Each number is 500 + 50 x the weight over its row's rms, rounded and kept within 0 to 999. Layers, rows and columns count from 0. Numbers have three digits each. The size before them is the row's rms in percent of the matrix's.

# v: layer 11 attention value, 128x128, rms 0.288, rows 119-127, columns 0-127
# o: layer 11 attention output (transposed), 128x128, rms 0.25, rows 119-127, columns 0-127
# up: layer 11 MLP up, 512x128, rms 0.224, rows 0-43, columns 0-127
# down: layer 11 MLP down (transposed), 512x128, rms 0.241, rows 0-42, columns 0-127
v119 106:575511479417439540582523483514458513474557566490446510540500476537544542520486538405566538464549458541556577550421514478516497534539544462438460484506457424497530487528421584553560495489472492441543432415557486498486591472489492462564474484423486606467553512360488520510516506483660572467478449480529415552468514527586586446499484557441526466440601482475400515541525502504436499492443
o119 103:400522520614498420523483468410511510523442520440502524479488514484449610447485522453566409482433469508491473577606592469520476496523497562599495495563472519517518542592577452497502453542479533532559581500512619494494486514586511477471496488487514530478503446567399523490491481591408412469383525512459459421496508490451469490572458524543467520557441620455526566545556501466474513450533
v120 099:470541428469493471452465433584491524474479504579429556547566525511467528499414483431508372498499463467591395564490420455543487515552404430485503569500458501393444493473544502488417538543420461508506543470539400541459551569496506530463562458415443541472563499550441458552494482445515496530442426525488432483469496555460441572523538429493443474497520467555507503412579506594453454464588
o120 099:510481585544424476569470464451527528497511510500549408503538473486453539405413485614481627496476467562508523508535463493481494474449467555469472479558508527446451414463440435478532554442546580469464434583398473512486564510532517535531477480615564435610424558543500589388488536570491480502526515505500546472518418480539484550589535585532525497498462482452478518501450541445610448528466
v121 099:458522474508489537447607492492511487501468426432586417470474511603523590494470556507526598565490458511496509542432445491546452546497522615491500540445512541459549458530492473514524481415478384493537496520489504463421473455469509515448398588496480505400513604522552541468402406532514423501466497579471545521448415575475558508458509501453478507423459440374466455503486494543543402527472
o121 100:607459408459492470518442424472601599511485605526517598529539468475495433611506513392498495454507456549466586558495591545490452566503483498523501514547439542591523536482495513495523520489491560520410471516422438460510406582523405461473493514573540488473533499530499545562523552483479572451557517447486451514465503519510478475514586447552594539563528526516575434460458516481493612587496
v122 097:521459425422532514474448495486485496498456545502504465512492516433523477480487498492411525469440385500501484420487499522429511521479522506410523495453488449493567506411486460491553517547500552546449539522466442399611474498465561537489381570466524539621509490486504457487567374501466455501532495491586443491353476464534567472459507375514599553430542404540498446454534515530465564522581
o122 092:484536536577529448480473571549395512440547446390478437479489411431610518435534597583648485550424530528511440493460507553511421461467488459492476440404515498539435561549587522451460537483499556524426427497500569457492492521530472464445487559486539478484503563541477501571505531513458504483560483439460560525428511574575502542490471446493497388504426527530508460530461581576537538472462
v123 105:544554436572371595532509515470454501476559460476506526537435520449532427601407533490521463511555443527524467523485444540515499471467581488583500489528482431451490442578569548532487430509497392616614436422587492463574502482488435503451537501504426499532481519562587519501498543444506642517522501512482499508604494513517498508442529476418504533503485502520533439446514541481370473473522
o123 096:457502538585504454473562520482542432501574524528556588484598464498432550459553471495446526400444360492429547472548514500537423458509488475487452555465546471450490547419476420514590496467452542516448580455427530534473500468483555572557506455506542479543523486599450541564552488479515396588537517525458497476375483504496568500556552535572518411453562481525541598548467475504444519537438
v124 129:522553419533567433538543488412487430529546477506496559580486563538584458481454521438481536482530439464551482631461585465474487464547560459527521504533592533485500501506502540510512436515467564489537413530360542541530467495550466493524545478481498560444485606465433471475400521437516441542470513521561433421523400528647473487528493447428572488494535504488486445563511574542426447535535
o124 123:462499504493442541446497490627505579490510577460577460461454536434540576427486478397510514437398533509451507434564538468459495532404505594556489462489465489437416503595511523434567516521488563511472563374570436518461536540471416472421449586475519408581509450528418453529510516566474494485477435457407504510477520565452552523481472568548520547426510469464506556511510463498485536554486
v125 097:446506547514525479558469451590397472458499517470483545530467468498390453560407420543546412512416561490464481522481479479488470443506529537490451463498530519551470584450558536544520439529471501488530501415546482483483474482386483586514532529415546597560497537447489538538633474569383542363541499489449464496463480593606503448410470467483507476523506524569539480489520413485479515488558
o125 088:448548472483468461496594417426464504524431435518496477507620538543570429439538496537475501426503572517476488544462436486515519542492526590535460526497475463429451447486468404450455434496452492464421448526553572503529495378500562439525548420569505536534559492517502522467473494551615503534537518465470458407479489499506498442553516455613393423505415616562500567586481511519471520480468
v126 109:427470537493593545564494517496383523514468495535456503450481572421532429439503464522498520396462473528462480514542447423519505479485512567393561443528488517472494557513496458498460574452511489534490505519454433476498490555490440473475464500443508584488487473473540470457479556512443541544520507466344532487386496553632543496434539525523372440491617515460573591538441428580492439469495
o126 104:531464486506432461423478544410546585475472418469512472545609572543544552439537578531468512559396534422600500550469416506487486547545485564463510446488551536565529440505503530463472495513504552459454517407559460493489481490562468438497587521506444601466504554450521530570429495483518468428533486516508378539548423468382533453510452471470473541596395501512492507467519591530576502509469
v127 101:533505399460521608459428435505534573489460544523515402544411616596528534516533568519447466578552444512508554480350419439448428474495509484444470507482423458455448595526550497483520476536544487501549538522500471479542490548495547482577501628524509560548419417515387503456446555491566495542483530437428548534494527550488512454484462559458551552521489556513474472485451512479502564522532
o127 099:508497530498521460593558601552505451571480400479574450525538489434462474530409477509561476385407515417466502582574518503613482534534503477557433494509559476508506497510496527536550566477602563551417538570421454418440492585553474484438519471468555519424497519545577485547570481546480455540479491448574536438469588456518477431497600512488471511533520503513530469488525579421504560549455
up0 086:432525541483447498425601544508492494572467532487424465563559520479535543534502622474500514529462536506659471508647494569486512547513554549504526489604520465530532522558448501476499438540472568508532418534440485475527481504436497502531546547530470434413512534438542519488435464602611497503499492455456545472437641512575457513579492507456463511513467562563581485512463459586525464536489
down0 103:614503504500441442461421562463409419461487449487490490563501550511480501425510507465546567521520485494506504504562470557510532475536496549539501448520555530514631466477397507585520551487518491458509543518519560466552461484460491479625495593517464501424569485537465505415538570517534562496459463537481424573550527383448483568460431549460460454369434487431574485476577531577441576514492
up1 112:407425415513552542459541531472496479487470534435420466450482511498542496554475496499507465575405452540553514404468492522529518446453529505504492444519538603546529454489555369571505539488495541582533438531502540546487549532428569500499544493467561460461470423456458633576587430509553527586531591561576419499505483451486521425499438551542622490436492464500559522561470504469565478523483
down1 104:504544509535436529510598521467610443443522549465570507494516507500571492556487450534562480511502526402580469512479394544466544483459567557442452424476455610465458510467526426415534548470419610476473498419482429524469512456461537463591466465542510505466510510517467520582516446483537479484549475568552550564560609521367549453497430511531518524517424495547429484485548526550559605490503
up2 097:449486464496477537410481480466607545591500554509379542564503533458568457478478520565408519467539502518528518395449421445504482575573523466531532453452520467570536424484434467562521490475500566426489447466441561517524386492579489518532453511563481452438518520512522481517425484593465420475451566444496520448523423534440420502563498468472462544617508456499509517535508536575522530494364
down2 107:446514483562496479506555494549522501529467463530596495484526491567550485505442551484498462462534433474530516549480457492571373442431572494570550455432499409520517498477468533520503487456504521370466521437510491524566535443597518486526364546534474467510570488460551446613439523469589544538455450508510404568552444513456445560555608409425497609503482484447555523577453532494495499499451
up3 111:432476439518463415462480594499535547490515500552467568483521472464561477529447462521392501511475539429431534546601472590490558386525375480489535566472497517474447478511434527530462554558525437436425479543482503409500627527467507522521493522464452510431449500548549460493497602536518447569468529453469517482543541492485520428491406436530508551439580538491451490447516482376489370489494
down3 105:420442541513440482474522567582520541425451559534506474429478493531478495542452494568569536606525536462537523423591489440557587494555455492554449524458470503412528403497491561509528493535475529523525462522559482476526463513437494540498505556482475416573562537490487501559445573453555409505579471517488519419558472577459449489484542377441432479434605549419476549412450417416511523505535
up4 097:469456526436506517506484378396555548493527524606443489424537522569464465475493440498504527461540551559567531519478537446478661458503519553377477480531552509445560471565508493466503491510465553460576398502508427553503583480583579409502474545471483459506493493466451559581510501591479467516462556463561475468516522542445499404502591530490494489436461427488471477542512442571460541399487
down4 104:457487463483505554470471490507609509465494489542545536448446512492515553518403435553453606522559523493573482506563524521459510539471486445566481542467448514534491486547537565411498636415401429487527512518633406536519496566573496470520453577474526455487440480521523585485551540536575529496470521501588358467447559500495454545376492486499485483436504489475453429459570420455509491493452
up5 102:535511528507426500497509558571522526551529500496434435448576518431530429484517433476464475504414512551559425467509494506478630493463490485499430514523434475418547461479439505444481479546449573607420492585494452487452471422533454481537515491397582552525521454506554494529566631537456405580546482410439452590540498480479462382436480546456468444550432558512461503508552521479547496478536
down5 095:501469482533485566513395518501472511559451443491491459528416413501387535543473404487450469542521467469573535415445459485460558460504452420493502502550468519461492533486425508422530483478542456579528518516635474457544524527458447515496480515495594536433395493447640448554660480589464533511498450539465440480424567466524467455485470453521495542475462535485503425512452479477456423564533
up6 096:560536484488504497484454466487607503531481550467560579580548502487514411530503558487522499518490493483440357446426455488471537443402476506532486463477528435494479586493434431454550577584477477501464541501495632516564481465501564466533467484436553482523443472495444518517467541554554436459503575504452539468442478447487480548390436503532502527531489501601352380567504464571444529467549
down6 096:518415484419438530572403456518507545565372504452450571491503495500601457442481380479449574469532521439490503516542521575502492433560570547505518491476569452552405540493389487557479484473584508564514472492564457502572419507406543447493498472464540511572480526462573566502487527479530480511553433472486506517476459472528520554355407512506444511518520494512470411539478384526457518511501
up7 106:488496524494505497519556492580473468507455522600525540476467523464546488532628471529451600555574455487546417550567496531492549523498547499466415495453433583514526532528477415448488471447579507453434511487446395596445476537437420451370544564480506549432575493543472488520426516435503518592602533397410537539454548484470492534490507560534570504489466525495501449421409500511481478476529
down7 098:577461563422541500412573455563467513489488511517461585519516468478570480574442393512487448612465523542495541454547489413581480552471492554495458563547362537483538499503498551474434509533518488485525534397525447529522528533485602437454539472560566535435466532444527562446465535490443424486420422435568488501498423606508523554496447500496458462508545476571481555516583490504427408502529
up8 106:435442502499450524464590477436534499558500441455508470452454510516478460524490439545406434502512573484349508502493433589392529489538601501429436507478437557535507435462460607531468518513509555483491478538455548535479596555501446531448444464450469590399471498427541488508648461561469517500447521490471456483454484515561483510535503572411537527473588559563530545548510484471492464418529
down8 105:535430601529453455435480569576504475506515493578544508382531506474426373460558580536466459537560524520505418414568502498492402499517498448417512486423458553511550489520508530526461484519560478530407463609435510459438595494547543519486480571513525495453568567500443482590482550471503501509507472491505474574519557553577540367498512544447491590535463530477523555545554568500530562457469
up9 106:543487457447494437393526443519515501459504492478638537529430531535547371539525494466495552585574483464476437563437468570513465554513483387547508491509554451408548483487500556454543488538422486525519432521553513557463440441412430522449491470501475497514583554544498498499527481520533365521456518448494589540613592498513487492463446538472539517448509591508440493422469467452444495473406
down9 096:454500542598578471497482541450489556571567462467465528507496428503545521543452487548425441474545426489446599414446478509478452503471555538522521400475507460441533471477473461492523496486407473591564507444487433479412499492397480409460479486537548499477384485581506611438522609476586498588564488553522476469509546456577571453508527473497521445453455471501438563581428507489494491588496
up10 092:487486568473444469543453491554484473438529588405548516502490398524552499558518504543447488505444501571498465464555556534547509578504456487470600485485480529483559455551512464478544504536470513457409421472559497420483484526551484446502519623549447470620400515576573481448572495576478568407540514434470492498584545531479466504519428527403432508405533533529534496542536543514451504580380
down10 092:513438482449489550582500491496513481487522471423563486546621460495471453507517576517484482441597365488438516574510553524488486476477552510479585446497548524535512515439509500526517518498530463495453495452575524461514520484537499617521505587564420519560460462585440440479436457478463592496464590426474477531379530515539485499480504537435431517483398651483519570512548573509439566420484
up11 100:470501491526493527505600524368495404568430545502521492431524473473540491514501533469456632535480535476550526556503564508450548488558503611485572519505396496571447540409535440571515443557501491423534463521430509467489528507461510455553474598550431497410526614436515590565509465611525464515505529505511467519532561484572407520501513520513538501506539572502535428548516592522522479519408
down11 107:560388576538471462461475569448505465485524595533565461422511505478517505476573508459531555538521498539574441408463467501579557547465477576458618499541476540420529554520402623529542496489555461495519481501508508505403523517595505564528459548426503594496508591517469520491460513628486505496505473555578469609543475548454461619428425533538472502486491505459488501467483447484523447512449
up12 105:467533389518505569471521533511549440413564558440424517471503517469491533520506533422431504473445547543520652515568484558536503547520549556550524575510552498511549455449455490425501566471542486496537498484575576529422533524494432505478478507430503526447516450482506592521481475436529524489403565601508525441586468611460496477448521507445563569507481370536543538408544512547557499596465
down12 101:503523408437586503514475498485512472440508439490478538489546442516454522579510524593516438531562491512497544474570538490574394562460494552522456440516465528520538349441559471541570464509479553504501457463567506459568553597521532541525414406502438528540506486582436527538393549504542494524432603520611572482478533514485507487503524443462536589525497552485490505439436597408455462497561
up13 108:446591473449475485441522464485573569558574476514505495547392423491480542408540492571466513489475486520445487421467498488504512511472544484600425429475532473536503479425454554518529475531482513514487524482493477553464453507517487556514619576573403424516507455427471508476440373544537516468511482537572541467536625596441458521487545535461543406478473414606466432447520406535480482500440
down13 091:510619435603500490451504539495463484584483497451517529525534393601500511409380518507502535454469447436540456552516522521487423549570568508476474481580517521536519482483529517553589534445433544613470434459519453508440450523531460543624523487446520550508520506607502462520482526453474463527459511481356568527472441491527466465477536453519498491471599488527564444478580495480426543438429
up14 117:615532404447509529411556433528535473536454559496406510534486487533548516444496517487432583533592459444457458523545481517498509446468609503471523462515490544499510542532465481477507591421414540473462480524575468514522540536533493486490556505486520440430439417607407480464565479574372467534425462549519419573456523446443463476542549481542480451542595469505546575533432504435523428548480
down14 109:460530447479508538577589534503454457441513420525485479497544511477494411556544645429523508603470513464512478559516497509481452463586483551479455465477508520448597468548532486495483583463495494521519468537501554487514547563486492573530496578442524444513463539501412454509487560453429532420491583512411567591504486434398527475512515523575380462539574511584558513527446579442570441477592
up15 087:550557555536410514449499434553613540548543499571532490515471454600461540549501486534549470541525567568596545463504409553523541514461532524526543514524462433426567561472488511472572550562366472478474529434502490538503576480442517472411481522473468559561443506440539533487466418468558499507472471535579417531499566545471472489412525549461566547599465473628554459422485548462487475547499
down15 097:546540563535443585621494434601609446477491393530591592508507468498407478567473530479590481529445530617464553515483525520522431561373477516529556444479465466491533411517493431535473502516492502552472530412447610485471483496507573481495474445483513460469526536537450505486518489511562497500472471509522425474435485393474547518525502462482479490560544535517492498504530580535465339487497
up16 092:521492480519478538544536438461502518458440592491470447444456502492566457581524550510452517543502528535421438400435467445538435523490468456500597515487546466561443466399503532545499449449546531546509458527517595505461442514595488431463540555435518470432480622474548522507458481527479537477490556480586569431548498578571471468555466521469499552595530587507505539489446539503602514516676
down16 100:559584472502515473521612483506478502402501481506529555531529544538589565516617473579487475514484525529435359558448491496512538479434517456449455483512505413408513472492499576543504471552495441474494567542625476452534465411470560457486490450503494489539539460525463502649599469460437515449469489434504525455522542497437432547541422590462569478503499533497479533470493576541543471499614
up17 099:536504480558546548517412500393487475510475560557359543478409396487506480461424512506509567584568482547620485519438378488439480578470508475515551447443546535422429525427530464536470501531522430554529487444491541444497461496481492521496569556498510481498509515574441416545451401514522491541436467477462551481478604550544598541553456437576516449469508489449490515436518476462451457562509
down17 092:443528520461509498580544515518509489484566481538482535551445525515472454465462526434585469599492515459539584439627451492499545534430516509618569539541577453441478438522540571563515477470460484469568547533497547568432594617553544483515432485551437535477476581473560484519475497527435560564437482542456506396455538454633509501491468570435536451480441534531434494478581550504509440467530
up18 099:548452484461477385490445526497584517547486564458509494527551436429508537522515536497454470444494506515415510448476488523490470516533569598539508438425538522474498468524538478454512457437431512569536530441548627494449560540500456519506491527495360536553531384476516534500606469513503437468472426536383465423566523513551386549559463526481509378425600474471499469524502460492519408508471
down18 103:539523571538484523498540410520527473523461488533564508558541480510546542490529501598431412549509514449574447589425526547503571493497542412577518421574481486375478491514465535520426470494454472563622517457468533535518499419481501597442533502531542456422529431464419616430466535500515461578544546473552453493499486539551488536565427528497532339474485515467496481539512420553510520447517
up19 099:536459469559558547593511545500530532456412514490503550575504527509488435566504496499390539502605521593416410463507399480466536498455424522653459516431541621509530531497512526526509569428466577505494483529514588425530539486542384453551538531535509535415494463477433498434544470469479491505488502473529477499501523507470474542463512519505405605437533575517428524537460581536476422513477
down19 120:553499574464451545548405597480520494479582530544502431515534525513405415436549453482525417536457486428521576512479480455542494497450552472495532568426483532505494477530533424553490638482434541471494448537505542505587487520519412542486603560470468516513490513505506413363451556513444574554457496452514445497546416373394476518467470480438479453503534535445521454578541468485479473448491
up20 103:493513494575459472419526494437544517505578591430430611440448517482568493585525440489491484507448456560484571518499532556478570499571442546569521501479543556543611458409527448518355583525466498459488407509592443495530555428451409501491526415461529500482555425432461493541502466441487444530513549516567507480486582455485421512517505572507590469441510509459453488454552479439503533457490
down20 097:530441538532408528481409534528491536485408529514578429613518565502501514443497550518492399568394499568541523512490470607504473487457503498512507465474524464481404414453460521528547442576485516501539471514465510455553554542429433529413485540597475454509572543488437581507564452468531604558410506549524467480519576522419460511537473462516459548539445522422401555539506479506434576538445
up21 101:495438517565502477480550558490443438491558495498532533475512539387581491562527515416542494473484515482500534476448565584445633522526558551577595514538533442498508457539466462361544415444529404598473525564449500602425509524521527459518499554520551473514493454497548431483525558608522447518531436495453512529454498562538507492403500602414434540512439531441478524488469488529533504488586
down21 098:506560560529560471570540558507563423492537482420432496528530494448510543593495538485609472517470467477535528508564495602487505496551469512518494483450596522536501605584408486499526529597496491405527546505458554535420500493483501512589524429543543497518491433584574580539417524471581526597619518493482416452498466442438559434494456439469570507419536468469508493514533505449537540538591
up22 095:638525499554515526541517478452518567513498481431513527552495523475530553571582504527510576521490615544500525531577502592457509518481506415523441512463454450391577497481459507400530482547400506586485568493424536426528470517455483476536500533507433510551523494484511551460393508477432421503503516509467504486602635558557472488441552515564489541425476538448412517428518438590566468497538
down22 096:563478440469494390512426500564474460505429571498540535466494519453587537591561465520581547454580559490460499551455534494507559562372525449501432509470504608416558440550508522453489490576516518528503528522444493369479506500592454536544505493484417525455583468410455501485501519401414539459449495512462495517469569492561557433545522544526595508400494562498456503557486448519484497518567
up23 082:556527468583497517545532507487531448420473502446434445508411575459436490455588489497460479464492548604490514384450509548486556419479526465535615524504574552615474498522533383481518501540502482497570464497501430506449469505475486579462543502484600478485499506477510483429495532527496439565543543547567409475455569517504451478428377441506443429501458532534496555460476461617415482565450
down23 133:475590459511533498460503502521489512482544514418470406415460460652576440480526522506440559515508610405472458448409480553438529385468548507557544483469500503674542490468483564454472494457497503468536542418549513553484511523500496491527491588455450524493489498417521418366508528481505513445465468456526515594469476506567432484429461489491557439421495492530455526470535493497462462464571
up24 090:533478483507518467493589450452511546547429489477525505459457558493553566504430595449488558471558620455608601483508493603450604508465504482516416493559416512547528540452542513509465541526539502476527505539558477576439541471532493471525506512511484505539522609438485536545402503486546570514457535452541534463517490518526596462554500371555550474465413500591545444414454455424563434498447
down24 094:532526533475460490469458479592402424608441466532472468524512492495482437551530506447506553567510573467471466598494447522576481448443455549496593429525466490607501498455502570523512457508480571431521561518476485417495539519481472484486437590588485440535403551513447512453515461425496595458490417473408596555512569493506495509506448573528384426508454539407572493501505543524489467580512
up25 091:566491499470413476506499470558539527550559486580522474508514460464501483558477540489399565508471531485493414482586546437585562511580562472516574424454468505510508445528433422434487480544527502556508432363515483541535498529510498459476469563465454421461468425419551519535465430428502467417478526450432618553492591588458482531520531510557432466492539559607442403483467436481490516439467
down25 107:546533542494456506496458506467482413440525483458490514518620525505572516471448527536448449528536384477452506522578605619564581423557378519466583543479485511589537551475498523516541557476483535463466501528463496440490546527482477464458443533475485457428506511535603521495481528463452515533473493521409493499533412548448522513547546464489465528446448530419432426514586465438580354421483
up26 116:424524580495467491516487445573520445404579430419535531527474615474552474488507461501439479463491447443539592589483534484467493565571520461511535601524467499505490441466542551468516490479481530544533470429499491473475516444500439487562468500511429433496472512473558550502493491508479453503613549538417371452594490498470517565485554559599440443498471530501488508352422470605544446563455
down26 114:412496499557384577520569512557527532478567459496525487487591503513610509526523486541482454578547486528550468527495396570459493477448528556465559488483454533536399419396469450421480484496522474448462481570430496533375483506554587505584480469564414565464416491493466455523569528471456515490504481490473459448462545481522504525572453461561566558490404523512499517505589599552573449544502
up27 100:538535482628431463505518532533520585481529546515551593529453477438525541596468513540416530540385575493470453601505462497501597540467394460548560468478436565452466468527511544539413490560479499496387402473555459455456516531558460512549456400485481412500455524441501400475499500421525495549529492495455519541637492490536527481512461504493425503541510430524556498497429474500447433500493
down27 102:473554559512486492500548490532510477509531579447632535418524554501524577487446484560459530468549582475501443483420539461481499405519481428538491502533461496516538486466510530605462447516494536482547551533516433453431445465526454543567584428500459509602480485499518395508541474506411459522551477423406573459558400569474514479551545511450350508422576579528481447493559495516440459437507
up28 083:536494455452427488606448502457504531447412517472485470497479482564521448523552530389401536450482490512473557516525475524544471457480418466479489511525412520476534496595426492522491573478485419484423440479583531567512572445516456579507537452446544556481524533548568522477442522449462496530502560460514436573547572540445555513377419481539492449506493437484493473616498476678491472436472
down28 092:524519421462419513489490571566381534537514541477595471557526442552467550551602523604531515501434441556514444508391548522589469423531487468516442453528519573606494549533550490513518600458528449517573536543519505547467441489538438490493525518509450472444509464539458590480554512430570438520476538529562558492419487546436533548498556524523488457520477448464473422552541400407458475553563
up29 099:518502486449411585466499472547504478546554573459435449529513481477505514491501499516399531585512440610551532518544506521492463471468567459584525489485551526515529514411560430483539552428460386465534500433534608488483506424485459514433562531430472395428419431435618582414563539569515486466507509591476448485538582499432440519462529532490442454454481430502564480560495537515470542485506
down29 127:563585479476512503504446601468520512505553466527540542488497449467439549528516462474530466475537516524447574461551384385609453458465469490520528506528543542561513527461444513444561522367563558534560484463473481461552416519567534479560432553396478451514540421522530553609414511508585532498495458479462573546460518470431429422413501518474449515435474538496515474460526542481458483372528
up30 106:430467491521470521435515541576454536613577528512468531521501442534404630532529475451448463464516581472527531520516394523507517538468452492509493471528550531507457529462599502569480429572467402436446530446543523403523557522479508513469504447497499576507455508524500493529481453470440499501529475523513377475479641448457550524404485456500532408498539516547425560454365410499470497486566
down30 108:439552564540484435518499533481529464452519534523554583562566436461443510493510477496545448547548456479512517538508475476526551515462442488516444574553547623474464444523494371539514540523432424536502473501499547494475387438399548601481521449487524529519436573497575367479465440475469499439470453484469512464461547505550502447423533478494569425555467562523517492516465630500600583503404
up31 088:412484537437474454440524434495496524422511586469469446481511479512483433498501571457523508535503473520566550441490422473462545535569512585477569519456509480522496531484604483414503576522441460521509507539514430511491534530467493507511497615488491512490506519521559542518431461530431570436442471586547589487466534530582585452463599620562468497639509528464503410442498396561374493492492
down31 100:567511522604493548500508518500453467541499444544473524555516525524429436508505573510528538577478465501398549548575554496550504469676506510446513614462426438492581411488569611485436589512615535473466502524480432513508424579454433494522524548404427437438554510535542427596491436514525523483499559540521522578466578500453487507532473475483509486539525512512505506474450492537451479552535
up32 094:525490487522513507445447526474536635445456514495441553559491472382486409556485534562474498501526643542542473517476447502495446541480521478481523565440493406442430480464439474475509555557531449514455474489388448485512457509500461484560479587453521483561525562557531476473439482472414518494534507582520527491538560395592547427544443510424405491496598410459527446572419446539462494530474
down32 098:476410457583438487460524582441392510463430462499452484522499440530531467488454438522508549543491555534548430507476499551522512646516476579628497535500478428459541570458417591451521555533485608510443471454500486464452562591491414394518488585505517502511564498517583532509484432450419504512531493495508525492514611525537504507473437496501548440473497576511522530482385522556437483488442
up33 087:495646541408420481463483403494531429499475544498471429504550509406466415486537534458526532432559540595456506540498410597422480503420480529569465545515450511567537509527492498465467548442560490557515544466533483568572520496544472476557474549429360550510526554504465546549475517644502522572438515457481494386532569515445464484462458484595444527515516483537461470518500514500487454545483
down33 094:540497587467496452488560470550568453527494568480535522481536483572486571524536498452561405540447520520525437582572452483491598504501455523473524582462486472442556439501510489423511482602451529523542479538498491437419433461424518627600581501552466514512519533586551461510513398474519480595482507490475534533466602469479463524468552534447492526545418529411476426445594480562464584467570
up34 101:373549412478470494503542482550557556551434444445534507529475465485486399485487510510466467485593479630408512531460440532445534398407510492536526484492538513550525444432515433490520476495532505465511434503505503485459445462429417473436442482463546484518554484433498582485474528604501472496386453461513469448515544478461409383560472554510510459526615530404453469536555548564473493447546
down34 090:451520535529512528456581588535454456545444404513494449566472542499422446448539526540503515535550433487463633496527489529524553425422528431504494445528534541589512485504447446513537468466602551524441632485506443543566550510501498562522450504508409423530532410520433550470488409499423523500510443483611488445544416509545581569484499485482568536545452585459522539534551473447507426470494
up35 104:446538425504575530447473562453503473465499553556510518504549457447472559471508639483530527536480445459526557428535448475522448564519553540572508604497471568474483493449508481447368458525527520543517398631491446492435529436512483466452622456497548566509523545395512512419421435476563440472486449509468516490476473568529518516535520513423520473559515453566376508474491425521524509478413
down35 106:458543496541453488445462469405470461520437496548440569522484509529556448456537539485505375549505492489557483495552489476535514463533468496430424515568517462433425455427491512599473517370532514568439484515490449453517474470464410480484433388434590492497424458492457491544499589461441527619545397473466495464522513413501545500492529523478522433361488533451524493532529415541408442487510
up36 098:516527498440460478393439419557450513589525541458503571433474529601486372478400477489567476587447515501431429430540545524498558487450513505519478392526413481549468538458499390490536421442477482472468512523559477514464482534442579422523477567441546483574445536508530538468492531570474451511510633509484476569531569496515477478455483550507447500423483413511496496479441489531471572582440
down36 101:490554573574525576537527461523498523482466524429471508498560472527491484490491509502572391629397569546537489478551487561524587540530435472493511454505495464455453541407490476469528463460455477486473448575498505502561422583430521474485466558534528611499535417463538539425511383484474507451557432535530575532517492466483554486596486487506507592463395501516451433403387590529461526507477
up37 102:489439496483504454477483508511548548419476492501479559487522533421488555449472518526474584476431604434533497574520477441489488442526500475568505445459441443457457433439546427420596520554393479466482424496568538520536484482552423450403478549382533457521506541489490528556417571529479464581475455499456501385605481520539428449568489532609532465447588499500532409538512560516543465479496
down37 112:553441467418430577404503471549406566430479591486422470464361477580508515547425436471488514526553555571441537477494524533427515504528526574499474479523475533499511489473447495493453476499489531446563419457503530553567505522446498493546604417447531445578413514463490460463424561535420445471475529525465442486522435442526553438423513477523438460495455456445558409512580402524474504482526
up38 106:511543409451501478451512393488558484491452536565411501542523433462454405447609599533393510525537504533409557400414513459499582465569439518550585490537462567605546410452491561524494498441540479460526501462499508571484535400514490454467443533427462546526501467518569551496478551540501537533497544515442561468490535548435509457467513472452557551549564512562451494474499415514463531517412
down38 110:493621550472488564399457441472474494521423510496586510467546494444517481469501479562529455484500450411495584515511591483492476488591458510539466491487481425776521527490472496504526463487508499508512498423509438550567523481538485536489515432599455552560520532472508512515461525444561469512412416582526552543525479500476493524467425429457490498509454474466510522520565484531431538414471
up39 092:442462519572529484458433487503503512480593475564581504556455517493560485510507554452501555521537555531446554430501506438459572426415518534463447504528572539392514492494447462483410472448385444516510447478435525529483553529454457434525420449495517549562625469436461496474520491569516462565552514534521487490558534492555511551524436521416561567544562599596455384495428468481462440459574
down39 087:523566534447501504632546456550474457471507470431543539479529526498560582595530502475521511466563496502599532451555466512476490493571512508483491463481562507590480557576534562591591378587566565398473494496527500552520479536555479518499437495479551509445484487643453503416573471440459594464562544481505498553514417528493599451574524454428460448481490517520502475449480506577442493463459
up40 086:462499514563456486533532361500506456526483549498491589486359477466488536506478516481462558537400523444536471458473495459429515486520604536434491460535479545505521512507454583517473535538456462532538533539517517520366483569554463534383489511406493544544485505527592560503469509488424526479545375532492407563429564513507491558467505455564470541507418470426530538591443514565475524460389
down40 096:445471534493542501501504389523473515470460506478426622520537450515487565432519492439475510527474468396485480549474535523481545458412487528442506480579482544391493516433506509543507545562516465381593579559461461530494514514578481581491471421507608571571609499547531522485472453528420542543456430435424452489472457477524429578510422431474504554459522551437471472587485414465463505542474
up41 102:399478487531488465629505551532499450641540507396461490499532469531435552516492509540476584465422581506393481589437554499430565537477505537540572501487476492429530448380481491505521499606457471426484474452435506626449503536574480465477521485521420470508482518466472460516540495550483496534553528504516579576510563504508493562500450506508505553519462398389487544537529555572466561524538
down41 102:494483561500552523487517482626502482471500606480464514417409493501479454445562514408506540336482466482437465549497458408466415506387505485452483514508507462481536467532489476379483476510442492501458546396438507472481496516454421488492465540540499435481474471478502467503402567457502501496380493549492525486514501523511515646558436499452435476525512522526495581589526514458584520495615
up42 090:463453522496448523447523465424561557525530535513476527559390450468491549547509457418474603517428461578516528413548473562430483472543526524588544437525476454532490550538543425591511455495513385578536486562533490470499534462476633517549521515474441455450472542498496530444488551606573545506486585431457520596572422499496438548530521498515514434452453463409512570482500435470584502554498
down42 093:540590523519537473595558591537485461518482528535511529463448650455489523468613494501466565501485455483486488653526450539477449576488490468525487433496411504483438579479433569613540497482503453546472496506468451504487516547526396459551501534501511473539570499476435466548556505530534541530559501503484586525490628559561455586473499476499545562470413549397472446469445520494558504471575
up43 105:521520523516520365648513430494479489495527527475425454514566489447587503459531501502449581460478536559442520504633465544463517534585581475494497506462462525443469529480513433512515557464464444479412543547437476522556580596520442437530537532503460481545463410548509502420555603538514507462517540507487510526479463511484472467390476504612461557506473554487454582501476468570529415533388